Each number is 128 + 24 x the weight over its row's rms, rounded and kept within 0 to 255. Layers, rows and columns count from 0. The size above them is the row's rms in percent of the matrix's.

# layer 2 MLP up, 2048x512, rms 0.0373, rows 638-664, columns 256-383
size [ 89 103 102 110 110  96 127 101  92 100 101 103  99  84 101  81  94 105  98  90  79 101 115  95 103 102  99]
[[105  98 110  95  98 124 112 151 156 109 106 153 145 100  95 186 127 144 115 102 114  77 127  82 125 104 125 146 154 128  80 113  93 104 172 142 130 139 110 126 114 123 114 152 156 112 122 119 129 160 132 112 131 155 113 130 124 140  93 123  94 134 126 110 128 167 145 139 166 159 107 167 104 138 125 169 113  95 164 119 138  72 146 114  89 118 112 177 105 172 130 107 116 134 147 151 140 143 154  54 144 122 121 115 138 128 148 125 136 117 137 126  88 127 157 116 128 116 139 150 163 124  82 106 126 136 119 124]
 [147 123 158 125 121 122 138 140 127 105 161 111 140 165 121 158 138 125  63 137 123 108 149 102 141 130 131 108 157 151 112  80 129 160 151 142 167 127 151 123 138 145 159 176  77  84 147  99 145 130 100  74 120 116 110 122 139 134 120 115 120 119 137 107 122 130 173 125 139 139 122 126 149 140 146 116 125 182 126 132 138 140 128 115 146 112  78 136 110 136 108 121 124  90 174 144 126 147 123 117 116 131 154 148  96  74 138  88 106 134 138 133 116  86  85 138 136 124 110 125 115 100 131 153 109 113 108 118]
 [111 138 103 118  97 120 165 120 104 124 103 132 129  96 135 115 136  98 112  88 143 156 135 179 125 144 120 108 180 115 140 125 145 136 164 130 156 182 130 164 131 127 120 133 118 127 144 147 138 138 125 163 118  92 134 110 137 118 205 125 153 120 107 152 125 119  93 194 134 106 135 130 153 120 143 153 134 124 162 126 155 129 110 140  90  76 146 134 136 133 172 140 122 136 117 139 133 130 146 148 152 104 109 139 132 139 142 127  86 113 138 125 164 135  65 112 105 130 113 134 109 108 126 120 125 159 155 110]
 [172 133 129 144 127 169 132 142  74 165 103 120 127 133 117 162 147 125 101 141 144 136 128 114 142 150 118 124 119 146 130 111 157  97 157 101 143 116 111 161 108 109 152 162 148 123 116 130 130 100 151 130  98  95 137 129 128 159 117 119  95  82 121 170 138 131 120 168 141 179 155 125 122 149 125 171 148 114 150 142 148 112 134 126 132 138  80 114 128 110 113 116 117 130 151 115 130 138 120 133 126 123 156 117 100 111 111  99 125 138 136 101 156 123  86 101 149  59 136 162  98  94 110 107 158 134 130 113]
 [100 120 106 156 139 128 125  94 123  95 140 182 134 141 149 144 138 147  75 129 132 184 132 113 159 158 134 128 157 137 125  88 148 134 115 131 100 106 206 127 157 159 133 176 134 127 135 137 128 130 135 103 156 122 125 129 151  99 200 137 162 118 124 124 147 136 128 123 146 169 127 172 129 108  94 159 154  97 143 129 129 188 103 109 139 104  96 103 108  65 102 160 143 121 143 102 118 136  98 123 122 177 127 147 101 118 138 138  97 146 138 100 162  68  64 147 122 142 155 149 121 129 135 155 116 141  92 149]
 [110 113 159  99  96 115 115 131  92  92 132 161  93 120 152 153  71 107 177  78  91 223 111 139 128 119 134 151 119 174 152 121 105  91 150 129  98 116 169 131  97 122 109 134 116 118 118 110 149 137 137 159 108 109 121  97 128 166 115 150 181  98 118 152 134 121 107 123 146 129 101 145 176 143 111 117  98 130  79 120  84 145 113  98 139  94 127 164 151 147  86 177 125 122 130 123 106 108  89 151 107 185 128 156 136 146 165 133  91 121 118 150 152 130 130 156 112 132 165 175 106 127 147 140 120 132 107 121]
 [171 128 138  92 114 108 100 119 156 141  79 106 112 137 137 140 107 151 130  84 156 111 123 158  73 110 126 157 106 112 145 106  87 120 135 145 161 161 156 166 145  93 150 103  92 141 127  69 106 135 126  76 143 130 124 121 125 140 122 152 166 130 146 142 121 130 133 120 108 122 107 145 166 135 142 124 118 112 116 120 101 111 150 130 155 144 133 178 123 150  62 143  99 116 140 161 121 112 139 134 138 188 134 127 138  99  99 133 137 115 145 141 105 151 142 170 114 112 161 102 147 126 148 133 135 140 130 134]
 [128 101 134 112 136 113 125 146 131 149 182  53 116 124 101 107 137 126  94 106 125 106 128 132 137 127 104  83 111 126 136 149 128 130 107 181 138 133  91 135  84  99 130 105 168  74 141 103 131 130 142 149  46 101 155 133 129 123  96 109  88 148  98 119  96 144 180 125 113 202 116 133 110 126 118 131 115 130 161 126 152  97 156 146 122 112  86 109 116 135 155 120 112 131 111 134 133 148 131 112 152 119 130 164 142 126  94 124 136 131 108 130 126 127 134 143 138 142 176 108 136 117 102 123 126  83  80 112]
 [128 137 147 146  94 114 127 187 121 120 152 101 129 152 134  94 125 141 139 158 127 169 140 134 117  82  96  98 111 161  74 114 118 149 107 128 131 147 101 105 148 107 131 104 116 134 185 103 165  71 145 160  90 138  86 137 157 171 110 137  76 155 186  94 119 111 139 142 103 104  98  92 114 128 202 134 135 127 133 120 168 151 121 150 125  76 135 132 130 172 146 105 108 132 102  94 100 149 102 131 142 116  93 182 104 125 163 119  77 162 144 152 118 130 102 104 154 144 116 152 109 111 138  99 125 106 123  98]
 [148  98 126 134 107 142  92 112 128 112 102 130 113 141 100 136 159  91 116  91  91 122 135 166 121 126 125 143 108 124 138 142 145 110 135 145 113 111 115 170 126 121 178  86 101 119 118 111 164 152 106 132 159 119 128 104 163 136 144 152 139 106 137 161 119 111 140 125 128 197 125 194 156 132 103 141 139 133 156 118  92  26 117 115  78 120  93 100 149 120 128 152  58 123 138 156 125 117 154 119 125 153 144 128 144 116 109 154 115 133 147 119 141 141 109 128 142 117 157 110 126 106  89 159 130 135 133 126]
 [160 148 117 121  79 128 111 136  53 128 170 127 120 134 116 146 141 119 109 124 101 116 120 105  99  89 137 116  91 161 105 138 124 116 119 110 115 104  87 128  92  69 149 125 129 133 121 138 112 102 113 131 188 153 119 130 161 138  68 135 158  98 160 114  86  89 151 120 151  95 114 121 114 116 111 124 140 132 125  94 105 131 127 114  99  99 136 143  48 173 113 135 111 161 142 153 161 131  88 106 117 141 160 133 122 164 120  88  70 154 140 102 122 118 114 114 155  98 124 155  84 133 123 135 126 106 166 117]
 [131 136  87 134 148 159 164 134 140 119  97 146 105 139 136 116 143 196  93 120 146 122 114 130  67 130 129 125 136 162 112 151 127 120 112 111 116 167 109 127  97 149 162 105 130 121 178 133 145 134 136 101 100  96 158 113 111 130 107 107 143 132 140 119  56 106 124 149 141 134 115 123 139 144 177 111 144 137 150 134  81 141 102  92 140 111 121 155 112 142 112 138 121 106 159 174  78 136 119 126 141 182 136 133 116 116 130 122  99 124 154 128 160 120  78 186 160 124  86 110 125 126 119 145 175  87 111 138]
 [132 152 133 113 161 142 144 132  81 125  93 167 127  87 127 169 112 164 146 121 103 137 144 119 120 132 147 134 165 100 101 132 141  79 174 129 129 102 141 116  86 131 116 144 136  99 107 133 109 137 114  90 145 137 119 158 143 122 119 128 111 112  78 103 101 138 129 141 152 173 129 122 140 116  70 182 108  79 120 141 137 106 116 141 133 134  81 120 128  81 138 131 128 160 142  85 125 119 120 107 118 118 135 140 109 107  98 100 122 124 120 134 151 106  94 115  91  87 163 134 110 111 131 133 120 143 129 121]
 [109 164 112 149  97 136 131 100 115 139 116 115 159 164 160 158 126 132 120 146 194 130 140 114 169 119 158 114 135 144 103 133 133 137 125 120 120 122 146 131 107 167 119 137  93 115 133  89 111 111  97 127 155 142 118 101 118  88 140 177 116  43 128 138 127 177 126 178 131 139 120 113 160 140 100  88 148  99 115 123 185 110 118 154 131 145 105 105 103 122  91 115 105 148 153  95 106 137 110 132 103 147 125 130  88  91  79 105 134 123 123 133 143 131  72  95 167 132 119 108 109 111 146  96 104  88  99 113]
 [146 131 132 121 131 106 129 106 136 132 101 163  83 158 140 126 115 107 125 148 128 150 133 131 141  92  97 184 171 140 130 116 115 122 187 174 140 163 107 138  82  70 140 130 152 142 154 102 136  97 161 118 178  81 178 166 139 129 114 141 118 138 149 148 101  99 103 119 166 140 128 160 153 148 149 158 122 107  94 129 103 142  78 108 158 111 114 151 171 109  84 125 124 165 145 129  92 174 118 113 116 143 127 106 135 110 126 127 121 176 172 131 116 126 130 185 143 104 159 151 119 142 105 114 105 129 141 129]
 [118 128 148 102 128 138 157 112 138 148 138  77 134 125 131 131 130 153 114 121 148 174 126 128 146 145 115  72 168 143 136 140 142 142 108 109 143 116 164 156 106 141  95 151 118 142 112 139 145 166 150 115 106 133 146 105 126 126 151 124 152  91 157 109 147 159 139 162 125 129 118 119 141 101  42 117 162 141 106  63 157 143 162 146 187 101  91 138  73  82 129 116 156 104 155 131 150 114 119 139 105 150 133 104 148 105 144 129 135 160 147  85 137 122 124 121 100 113 142 145 104 135 170 122 115 133  99 125]
 [136 116 158 132 137 116 123 165 141 126  94  95 121 151 139 130  96 135 108 114  86 108 115 146 101 102 130 135 166 133 105 151 139 102 133 159 133 137  98 137  56  96 120 106 155  93 128 130 132 137 158 162  80  97 167 150 130 129 132 119 121 121 127 134 111 155 136 143 167 127 122 141 128 153 115 148 143 103 121 123 152 100 152 150 122 131 155 134 113 130 113  88  77 119 134 191 144 139  96 118 136 133  86 148 156 126 151 121 149 141 115 134 156 147 121 112 157 124 128 131 105  95 111 199 155 117 140 102]
 [116 118 102 126 108 115  95 117 115 183 146 138 164 113  86 154 120 134 132 138 147 113 137 111 145  94 114 134 110 192 143 138  91 107 124  84  87 161  92 127 143 105 151 100 136 138 149 127  67 165 162 135 154 142 102 147 136 119 116 143 155 149 117 124 134 129 181 155 108 107 146 120 118 159 113 127 144 104 129 129  98  94 111 134 113 118 147 131 106 140  98 130 136 111 106 122 133 101 152  95  95 119 138 114 135 149 134 102 123 138 132  97 119 149 161 156 133 113  90 153 108 123  85 119 160 107 115 118]
 [145 142 119 112 145 132 115 104 133 138 168 132 140 132 139 109 161 150 143  87  99 121 128 141 118 151 124 139 121 138 131  86  76 168 143 117 110 159  92 120 133 115 177 161 161 123 136 106 104 132 149 121 129 117 123 150 112 133 107 111 127 100 105 111  78 134 136 122 121 109 120 102 129 121 105 124 151  77 134 125 116 144 145 122 116 130 115 155  91 124  58 106 129 109 149  95 147 121 116 105 102 104 147 138 117 154 128 130 121 136 177 106 117 151 141 122 114 114 151 144 135 142 124 129 103 123 153 142]
 [172 169 107 119 110 127 156 126 124 113 138 142 127 142 176 139 129 152 116  98 121 133 121  83 107 129 138 107  97 113  93  75 127 136 164 111 137  95 142 117 137 146 180 123 110 112 178 112 145 105 107 100 123 149 122 145 141 104 138 127 104  71 143 121  91 121 129 143 152 163 148 125 145 135 111 153 166 110 129 149 154 139 131 137 167 120 116  99 130 121  89 111 103 102 134 124 108 150 134 107 104 165 103 112  99 131 125 131 149 114  96 174 152 127  71 112 182 110 127 109 137 123 124 143 160 109  86 114]
 [129 163 158 104 122 150 148 137  82 138 116 141  89 126 134 104  84 125 107 122 134 136 167 139 132 135 130 137 188 127 128  87 145 134 149 197 162 178 126 129 127 136 145 136 165  84 153 153  90 136 109 120  93 115 138 151 128 144 139 165 122 148 164 105 109 150 130 110 105 125 132 160 119 156 110 179 148  74 167 133 110 131 127 135 158 150 101 122 136  98  76 133 132 147 138 134 156 142 119 106 105 151 126 126  72 100  98  98 121 119 158 124 156 151  98 117  80  85 139 129 101  94 121 117 168 128 146 132]
 [ 98 125 150 127 102 108 119 163 146 162  90 131 154 145 119 163 120 133 118 154 162 158 129  93 124 120 110 107 122 166 157 121  90 116 127 156 134 129 111 127  84  60 116 132 162 148 141 158  87 133 108 153  94  64 115 148 157 213  87 134  84 107 117 104 102 170 136 133 127 156 139 160 146 108 113 112  80  61 130  93 100 113 156 133 180 149 117 176 159 140 150 118  98 147 122 148 124 130 149 172 122 128 126 149 125 130  98  95 132 148 147 131  95 106  96 119 114 164 168 108 120 137 169 133 156  96 125 115]
 [122 109  82 130 117 107 144  80 119  99 115 156 104 125 135 157 136 126 100 139 148 119 143 140 154 140 144  72 125 114  89 135 176 115 148 113  97 125 164 155 128 132 147 147 126 112 120 151 145 123  95  92 104  97 110 100 124  93 176 136 180 135 117 137 136 140 109 188 107 175 133 124 125 156 102 116 135 141 198 135 178 152 103 147 116 147 139 157 134 117 137  79 124 129 166 143 125 152 141  97 154 114 132 118  79 118 130 136 126 110 151 151 118  97 134 173 127 114 144 100 118  95 118 132 155 115 124 136]
 [127 112 139 111 136 127 138 119 143 143 170  71 149 131 132 108 142 123 155 119 135 152 142 158 138 119  86 139 112 117 129 133 105 139 201 117 147 142 111 135 135 117 163 155 128 132 110 128 109 169 115 150 134 119 137 186 124 124 166 127 164 145  68 151 124 134 133 146 128 112 131  91 134  99 126 113 132 138 127 134 120 107 123 142 147 103 126 101 126 123 115 107 123 114 119 126 148  86 116 130  84 136 165 128 180 114  96 100 140 146 158 138 151 128 138 104 112 134 125 180 111 106 142 106 128 129 101 121]
 [143 145 124  77  80 129 170 104  90 121 109 139 127 128 110 137 106 146 109 134 135 133 130 149 113 121  70 116  95 115 116 120 139 125 128 129 100 141 133 145  95 161 111 172 138 114 177 151 129 174 134  94  93  72 143 132 125 116 164 118 165 145 173 133 149 153  99 131 184 119 138 137 143 129 126 125  90 132 140 127 127 153  78  77 154 159  98 166 152  92 147 127 153 143 144 163  99 110 118 126 151 115 103 125 126 120 125 117 113 126 162 112 128 104 100 115 132 101 121 127 107 145 148 140 160 122 129 135]
 [134  80 104 117 166 187 151 157  57 147 134 135  73 109 142 128 132 159 162 128  88 129  88 121 129 129 133 138 119 137 105 107  85 116 132 141 119 118  87 135 139 122 105 128 155  98 109 131  96 102 118 138  93 135 131 114 116 118 126 112 106 135  93 124 120 140 155 141 156 133 124 139 103 143 136 130 138  92 126 125 126 117 171 133 128 125 105 135 116 106  44 177 128 165  91 115 127 108 104 115 146 164 140 167 134 109 125 127 111 166 142 124 158  82 141 128 118 165 153 161 126 125 113 138 168 121 126 119]
 [141 152 144 127 109 160 120 109 141 126 126 139  81 189 120  93 171 112 122 157 155 158 120 124 132 178 119 124 156 162 106 100 150 122  98 155 147 148 131 162 149 134 152 127 123 124 146  97 131 128 134 147 142 136 137 141 115 118 124 154  79 136 164 155 120 147 106 103 166 120 142 110 104  91 132 123 166 125  94 128  99 131 113 106 170 147 116 131 136  94 155 140 146 123 131 122  59 111  77 173 156 148 136 157  93 117 142 107 112 145 164  98 121 120 110 162 163 135 150 147 132 110 163 114 118 110  82  93]]
# layer 2 MLP down (transposed), 2048x512, rms 0.0345, rows 638-664, columns 256-383
size [ 84 102 104 122 105  91 109 100 100  86  97 105  97  84  99  79  86 101 100 100 121  94 109  85 100  99  97]
[[159 138 129 119 125 162 136 126 149 110 177 118 130 152 110 121 167 140 137 144 109 142 107 132 123 152 113 107 152 134  99 119 168 121 154 131 138 142 135 100 136 168  93 127 109  92 102 142 120 109 100 176  68  86 144 118 157 140 148  85 175 167 112 140 132 122  91 128 118 138 141 124 153 110 130 149 143 163 120 192 165 122 132 145  92 153 153 131 135  82 109 119 134 132  97 154 178 135 122 128 111 100 136 131 119 119 124 168 135 150 108 125 105 144 124 102 144 124 167 146  72 155 142 123 118 174 117 128]
 [127 108  94 100 110 112 107 103 111  95  92 145 132 132 110 129 150 162  84 119  96 130 128  89 129 110 113 121 107 122 119 100 117 106 137 136 161 140 100 128 170 172  99 122 105  87 128 166 104  90 144 132 116 162 147 124 155 124 152 132 136 109 139 147 113 112  93 170 140  84  98  88 108 120 160 166 138 148 111 122 110 162 106 144 132  96 100 128 152 138 120 166 110 138 121 123 142  73 140 138 148 153 136 133 118 133 113 118 145 139 112 126 154 132 114 142 111 126 169 144 171  76 102 153 155 117 141 123]
 [150 146 157 120 158  61 158 142  91 137 131 114 158 133 154 144 107  82 133 184 116 127 130 162 102 140 126 143 130 178 165 116 149 156 125 134 122 166 143 163 148 166  82 130 115 145 102 135 120 133 182 108 159 108 141 116 127 138 146 132 127 122 136 135 181 128 129 111 153 137  71 142 147 142 133 151 147 160 114 140 130 123 141 163 122 139 152 111 171 161 107 116 165 124  95  96 139 131 158 134 127 113 102 136 126 157 152 140 158 105  96  76 123 113 103 106  94 131 124 104 143  85 115 113 102 143 109 128]
 [149 158  97 103 107  69 145 110 123 164  69 152  96 104 161 135  89 134 124 104 101 135 140 103 163 131 128  90 133 152 129 133 154 113 157  85  94  91 109  89  76 109 110 133 121 163 104  88 126 130 132 104 127 102 112 159 127 133 142 108 162 116 128 110 116 126 174 154 172 157 100 110 122 139 126 113 190 139 123 104  96 112 162 147 137 126 131 134  82 164 109  99 127  89 118 119 166 179 111 113 154 138 141 119 112 102 146 150 143 104  91 137 154 108 164 106 178 146 151 162  91 135 141 156 139 118 119 125]
 [150 108 133  82  57 123 120  82 171  91 126 127 197 159 145 156 104 144 159  96 130 160 112 135 122 165 146  96 144 111 159 168  94  57 109 172 142 129 144 158 156 128 119 139 132 139 113 135 120 134 100 140 134 145 134  88 125 103 141 120 118 151 144 117 125 158 171 121 126 139 113  89 134 119 119 139 160 115 142 140  96 135 124 136 136 159  87 147 162 106 122  98 116 141 121 136 103 137 127 189 135 119 153 149 154 151 134 184 158 145 125 123 149 163 131 120 125 153 156 124 147 141 173 162  91 134 178 141]
 [110 126 138 146 161 125 131 159 199 141 129 191 148 124 125 149 131 107 120 176 162 106 132 119 164 115 103  85 115 119 168 119 149  99 134 145 127 120 131 117 115  82  93 150 119 140 130 170 147 111  79 137  89 111 128  83 103 147 147 128 111 139 134 161 138 150 126  97 120 126 132 172 120 116 121 158 131 139 110 140 146 117  92  86 107 129 118 123 140 105 145 104 119  90 104 139  95 164 104 140 140 134 114 136 134 109  88 118 141 122 127 162 139 103 137 181 139  85 125  82 103 157 126 110 141 136 138 141]
 [154 156 165 126 104 107  70 123 118 148 128 130 156 156 111 120 119 142 159 118 119 123 124 119 131 103 109 184 133  95 137 164 122 178 126  91 150 121 184  84 139 104 120 129 127 135 100 131 153 125 143 119 152 134 107 101 143 137 152  95 122 175 139  92 194 116 125 139 108 136 105 108 136 103 111  73 104 123 103 149 104 147 134 115 102 135 122 128 109 115 121 155  85 108  98  80 141 135 143 112 118 146 156 136 147 121  87 150 138 134 124 135 115 158 176 109 128 106 119 142 137 145 132 159 133 176 149 116]
 [166  88 106 139 121 140 143  99 141 120 136 146 112 113 154 152 102 110 119 103 110  77 134 172 134 144 129 146 148 141 155 161 114 124 100 103 120 144 164  95 115 151 128 143 119 144 132 132 186 138 121 136 153  96 143 140 156 107 101 105 118 104 133 136 149 103 106 104  78 151 111 118 156 100 142 132 109 117 119 170 129 127 176 151 112 188 146 144 137 155 140  82 168 141 124 146 167 114 106 119 144 167 118  90 134 111 153 139 143 102 118 141 126 124 103 141 194 157 151 131 128 126 132  66 112 105 151 146]
 [149 133 107 156  69 117 152 135 107 130 117 131 102 133 101 110 123 134 142 134 142 109 136 112  95 116 140 104 107 165 176  85 150 166 102 138  80  91 150 143 140 137  61  94 133 120 150 129 111 110 145 154 121 135  92 132 177 119 109 128 126 129 122 148 159  93  56 124  99 112  82 122 125 159  75 123 167 145 146 135  86 167 107 136 165 131 161 156 127  99 113 132 122 119 127 134 170 137 139 161 143 135 125 128  96 136 114 158 110 106 115 124 125 161 132  64 163 125 135  99  96 107  93 107 146 112 118 143]
 [122 108 112 119 128 131 115 154 151 143 142 130 161 125 165 132 118 112  84 144 174 154 125 148 120 151 143 149 140  99 112 147  75  96 133 150 143 149 125  84 124 105  97 156 134 137 133 126  99 108 107 158 153 149 130 147 135  85  84 139  94 172 177 127 164 149  82 137 169 132 121 121  86 105 134 119  97 124 123 117  81 128 127 131 159 136 172  78 132 125 142 143 109  87 107  91 104 130 120 110 122 111 126 120 148 112 168 139 116 165 145 143 113  87 134 128 148 143 107 136 150 144 169 137 114 126 152 158]
 [114 113 105 113 134 116 156 122 144 125 148 120 133 145 108 141 124 171 148 158 114 126 136 154 138 151  77 154  68 152 109 146 134 123  78 177 149 126 106 118 124 146  85  89 113 127 170 137 111 121 116  83  98 110 124 113 110 106  92 135 107 135  98 168 163 149  98 135  89 139 118 127 127 104 134  89 104 157 113 142 130 175  89 131 116 156 153 189  95 113 137 114 122 135 123 118 138 127 117 119 121 113 132  87 118 152 147 116 169 118 185 136 143 106 132 111 102 170 151 141 127 137 155 109 152 101  96 127]
 [ 92 129  82  81 122 102  98  85 140 115 127 135 115 116 127 144 135 111  82  98 163 118 110 100 140 122 102 130 110 188  94 154 106 173 124  68 114 142 107  94 138 133 161 105 114 156 158  88 148 152 176 120 106 138 104 118 138 147  92 115 141  81 136  98 117 109  85 171 110 132 125 143 178 113  92 116 143 149 141 153 110 142 120 146 142  96 163 132 144 126 158 107 133 117  75 147 133 170 134 115 121 121  95 127 106 133 147 156 106 113  84 144 173 118 110 141 136 136 118 139 137 142 111 168 119 126 148 144]
 [125 131 142 125 105 113 112 124 124 103 161 151 105 154 140 113 115 169 145 129 139 168 128 108 122 171 148 111 101  99 104 104 117 145  85 107 121 135 130  73 136 118 158 133 122 102 129 133 117 113 164 170 107 128 122 127 156 104 153 108 113  84  92 127 144  92 134 127  90 124 151 134 127 145 116 114 170 155 118 215 138 143 115 154  88 164 130 135 155 135 153 116 163 148  87 129 132 136 148  93 158 133  99 140 125 137 106 138  95  77 140 179 172 121 156 141 119 120 102 137 118 142 149 134 101 109 111 136]
 [144 148 139 103 145 160  94 155 148 119 114 101 100 113 115 112 150 104 150 141 133 127 113 125 148 116 139 162 104  82 128 147 174 109 167 108 158 104 134 110 146  87 119 160 116 113 138 136  98 133 147 134 130 145 112  94 118 139 157 108 150 164 110 135 130 118 109 102 150 134 140 112  86  78 167 100 118 113 126 149  88  88 103 129 116 117 104 131 155 127 136 146 141 122 141 108 157 148 148  86 127 137 134 123 165 135 153 139 114 114 167  98 107 151 127 148  81  90 115 135 145 108  98 164 108 120 125 155]
 [101 124 115 161 113 124 118 109 150 133 112 120 128 161 112 124 158 178 118 120 108 153 114  89  80 132 110 162 125 131  68 104 120 136 150 113 150 189 103 100 142  70  96  90 121 163 123 117 144  98 123 132 147 124 108 113  93 172  77 155 152 166 135  92 152 160 127 164 122 114 124 140  94 121 115 100 141 126  88 114 109 141 102 136 125 148 179 118 142 133  99  92 168 144 133  92 170 139 160 134 117  91 119 116 191 129 183 170 176 124 146 104 115 118 126 154 165 150  86  81 130 177 109  73  92 137 139 111]
 [113 131 142 100 113 129 143 128 140 117 148 121 130 145 103 135 103  97 116 115 135 108 126 147 128 164 151 111 143 164 109 126  90 129 118  97 116 124 139 103 158  91 144 134 148 140 133 146 137 114 118 121 161 117 103 102 135  93 121 143 133 123 122 151 114 175 144 160 100  91 130 124 136 140 121  86 128 121 172  85 134 136 125 128 127 119 157 108 131 170 142 111 126 184 123 118 140 113 132 124 137 147  88 119  99 108  81 157 133 132 151 127 160 137 148 116 107 112 110 149 191 169 160 119 127 129 152 145]
 [114 133 104 131 126 144 130 148 121 111 125  98 115 135 138 150 110  97 133 157 106  88 102 131 113 150 113  96 148 127 116 162 137  82 109 101 120 159 120 115 160 112 192 119 178 143 154 144 121 162 112 138 163 147 176 141 123 122 136 155 105 139 156  84 108 139 135 111 126 129 158 132 156 116 116  56 123 150 159 157 173 137 107 107 186 176 138 119 154 151 148 115 120 138  90 133 133 184 159  99 106 125  89 100 147 154 101 125 163 160 121 137 139 116 109 134 155 136  78 115 153 141  89 159 161 153 111 134]
 [102 101  76 124 107 132 107 163 139 115 127 135 148 151 132 161 132 132 123 119 123  91 133 102 134 116 137 156  59 125 127 111 129 182 132 145 150 113 142 105 112 150 128  94  99 111 134 129 108 135 151  88  95 156 134 144 121 138 103 139 107 143 131 104 100  93 103 174  91 111 121 151 114 118 103 128 152 132 109 139 121 123 132 131 147 139 137 144 117 138 154 180 120  73 117 145 148 112  89  89 140 121 105 151 130 123 108 136 136  72 125 106 151 110 137 161 115 101 146 126 122  86  93 117 130 105 109 119]
 [126 156 124 112 100 165 127 115 107 172 110 112 114 131 116 152 135 126 126 111  99 156 152 127 145  82  99 173 108 129 101 135 122 119 147 149 150  85 163 163 121 130 108  93 155 176 141 133 111 110 137 131 151 119 115 128 129 180 133 135 124 153 125 132 147 151 115 153  91 142 182 126 151 117 120 147 164 125 146 109 123 107 143 154 113 127 148 136 121 128 124 121 145 130 126  97 146 178 101 178 130  98  99 146 127 149 157 169 123  46 156 127  73 115 143 144  96 123 116 130 140  59 132 127 147 156 135 124]
 [149 110 127 169 127 152 113  88 168 109 128 159 124 149  94  86 113 112 142 149 134 138 130 171 139 129 107 144 121 157  90 114 140  85 139 139 158 167 121 127 109 102  94 145 132 157 115 177 124 137 163 125 133 114 152  97 123 117 144 123 155 177 133 138 156  91 106 123  95 130 115 134 128 117 102 123  99 169  97  91 130 168 142 109 136 121 100 168 137 137 172 129 142 120 100 131 101 101 144 125 101 111 109 164 110 105  91 139 126 150 106 120 138 141 161 128 143 117 123 157 170 167 169 128  65 191 130 143]
 [111 131 116 120 102 143 163 147 123 139 114 133  96 121 139 125 117 135  59  93 119 111 109 100 156 141 122  98 133 111 149 106 102 117 159 113 140 137 114 150 105 142 140 144 146 144 209 148 138 147 126 102 123 124 153 114 121 152  94 151 133 103 157 127 124  92  75 134 118 129 127 174 128 189  83 122 113  92 169 151 132 166 161 129 134 147 126 121  88 107  86 140 134 140 111 120  97 138 111 103 121 132  88 103 110 149 132 136 146 154 134  93 167 134 113 153 149 123 121 142 159 139 116 153 150 124 176 136]
 [110 132 100 113 140 117  76 109 112  89 111 135 146 131  96 175 143 164 112 200 108 101 114 107 127 136 107 132 127  95 129 147 124 114 160  85 149 125 115  83 150 128 101 118 131 148 116 156 100 136 141 144  97 136 110 154 111 124  85 152 149 107 126 118  90 140 132 107 115 146 129 137 145  84 131 166 149 119  77 185 132 116 135 111 160 123 124 112 163 189 146 121 169 136 125 111 132 141  92  90 126 122  94 150 116 152 137 148 109 111 122 127 143 129 129 122 167 136 145 171 104 112 126 180 135 127 157 101]
 [103  87 118 115 175 129 152 105 149 110 125 182 160 114 129 117 131 141 111 150 125 124  91 164  94 131 110 102 130  95  89 123 147 164  97 127 105 119 138 146 157 104 100 152 154 119 138 123 161 110 133 110 116 105 135  75 147  76 173 134 100 126 110 173 138 142 111 171 106 164 100 149 138  89 107 116 107 168 161 128 178 160 129 134 124 142 152 134 119 119 150 108  96 135 150 134 111 163 125 103 179 104 146 121 113 109 109 149 108 167 107 120 105 141 152 132 148 128 117 119  99  86 131 152 120 157 181 129]
 [144 175 111  97  96 179 119 155 117 140  90 126 133 119 104  76 153 109 110 113 136 118 110 142 109 124  77 120  97 130 108 133 143 170 154 145 164 156 135 178 127 148 133 123  91 143 131 142  97 146 115 127 165 107 106 118 140 140 124 132  99 155 124 137 139  91 117 130 100 147 160 120 122 165 176 160 111  99 132 126 168  96 151 103 147 126 149 147 140 148 133 116 107 163 154 158 131 141 151  90 171 132 125 107 104  96 105  89 144  97 161 125  81 124 165 131 155 122  95 153 155 169 103 152 126 140 154 114]
 [158  98 161  90 133 160 147 104 121  98 100 150 139 161 120 117  77 149 163  94 145 164 121 137 154 155 116 136 112 123  96 114 106 139 128 134  93 150 192 162 106 152 138 139 101 138 146 127 126 147 123 139 125 118 178  78 109  93 154 176 133 134 148 159 145 117 112 117  95 144 152 117  67 112 148 121 133 118  98  95 132 113  94  84 147 167 120 117 171 125 108 121 137 152 133 143 104 135 111 137 168 154 121 135 129 109 129 157 118 138 117 150 158 126 126 131 110 113 157 118 150 154 148 139 119 163 107 144]
 [120 190 137 110 141 136 121  77 116 150 104 123 150 104 126 108 118  79 126 120 128 178 145 145 103 105 133 173 131 129 131 134  64 167 128 141 154 139 137 141 123  91 142 114 103 138 115 118 166 129 125 165 165 141 118 156 166 124 130 157 113 107 136 115 138  83  96 108  92 113 141 131 137 148  94 117 149 105  93 118 157 120 163 143 106 176 118 112 138 131 140 115 132 104 112 167  94 150 133 115 148 140 139 115 140 131 118 150 146 110 127 157  72 129  99 149 114 116 154 170 118  91 146 132 139 147 141 166]
 [188 119  94  84 149 118 121 129 139  78 106 169 162 142  96 112  91 130 121 160 143 130 134 125 135 165 104 122 144 120 110  91 155 150 143 129 136 115 101 126 122 119 154 131 144 145 120 127 111  99 108 166 129 129 105 127  97 131 153 126 112 147 167 113 165 121 141 116 101 108 126 113 143 115 101 107 131 120 147 168 155 120 132  67 157 150 132 115 180 108 143 124 136 142 158 105  75 146 140 198 156 116 103 114 140 157 127 153 138 132 153 166 111 126 114 107 150 119 103 110 144 164 136  76 109 157 122 165]]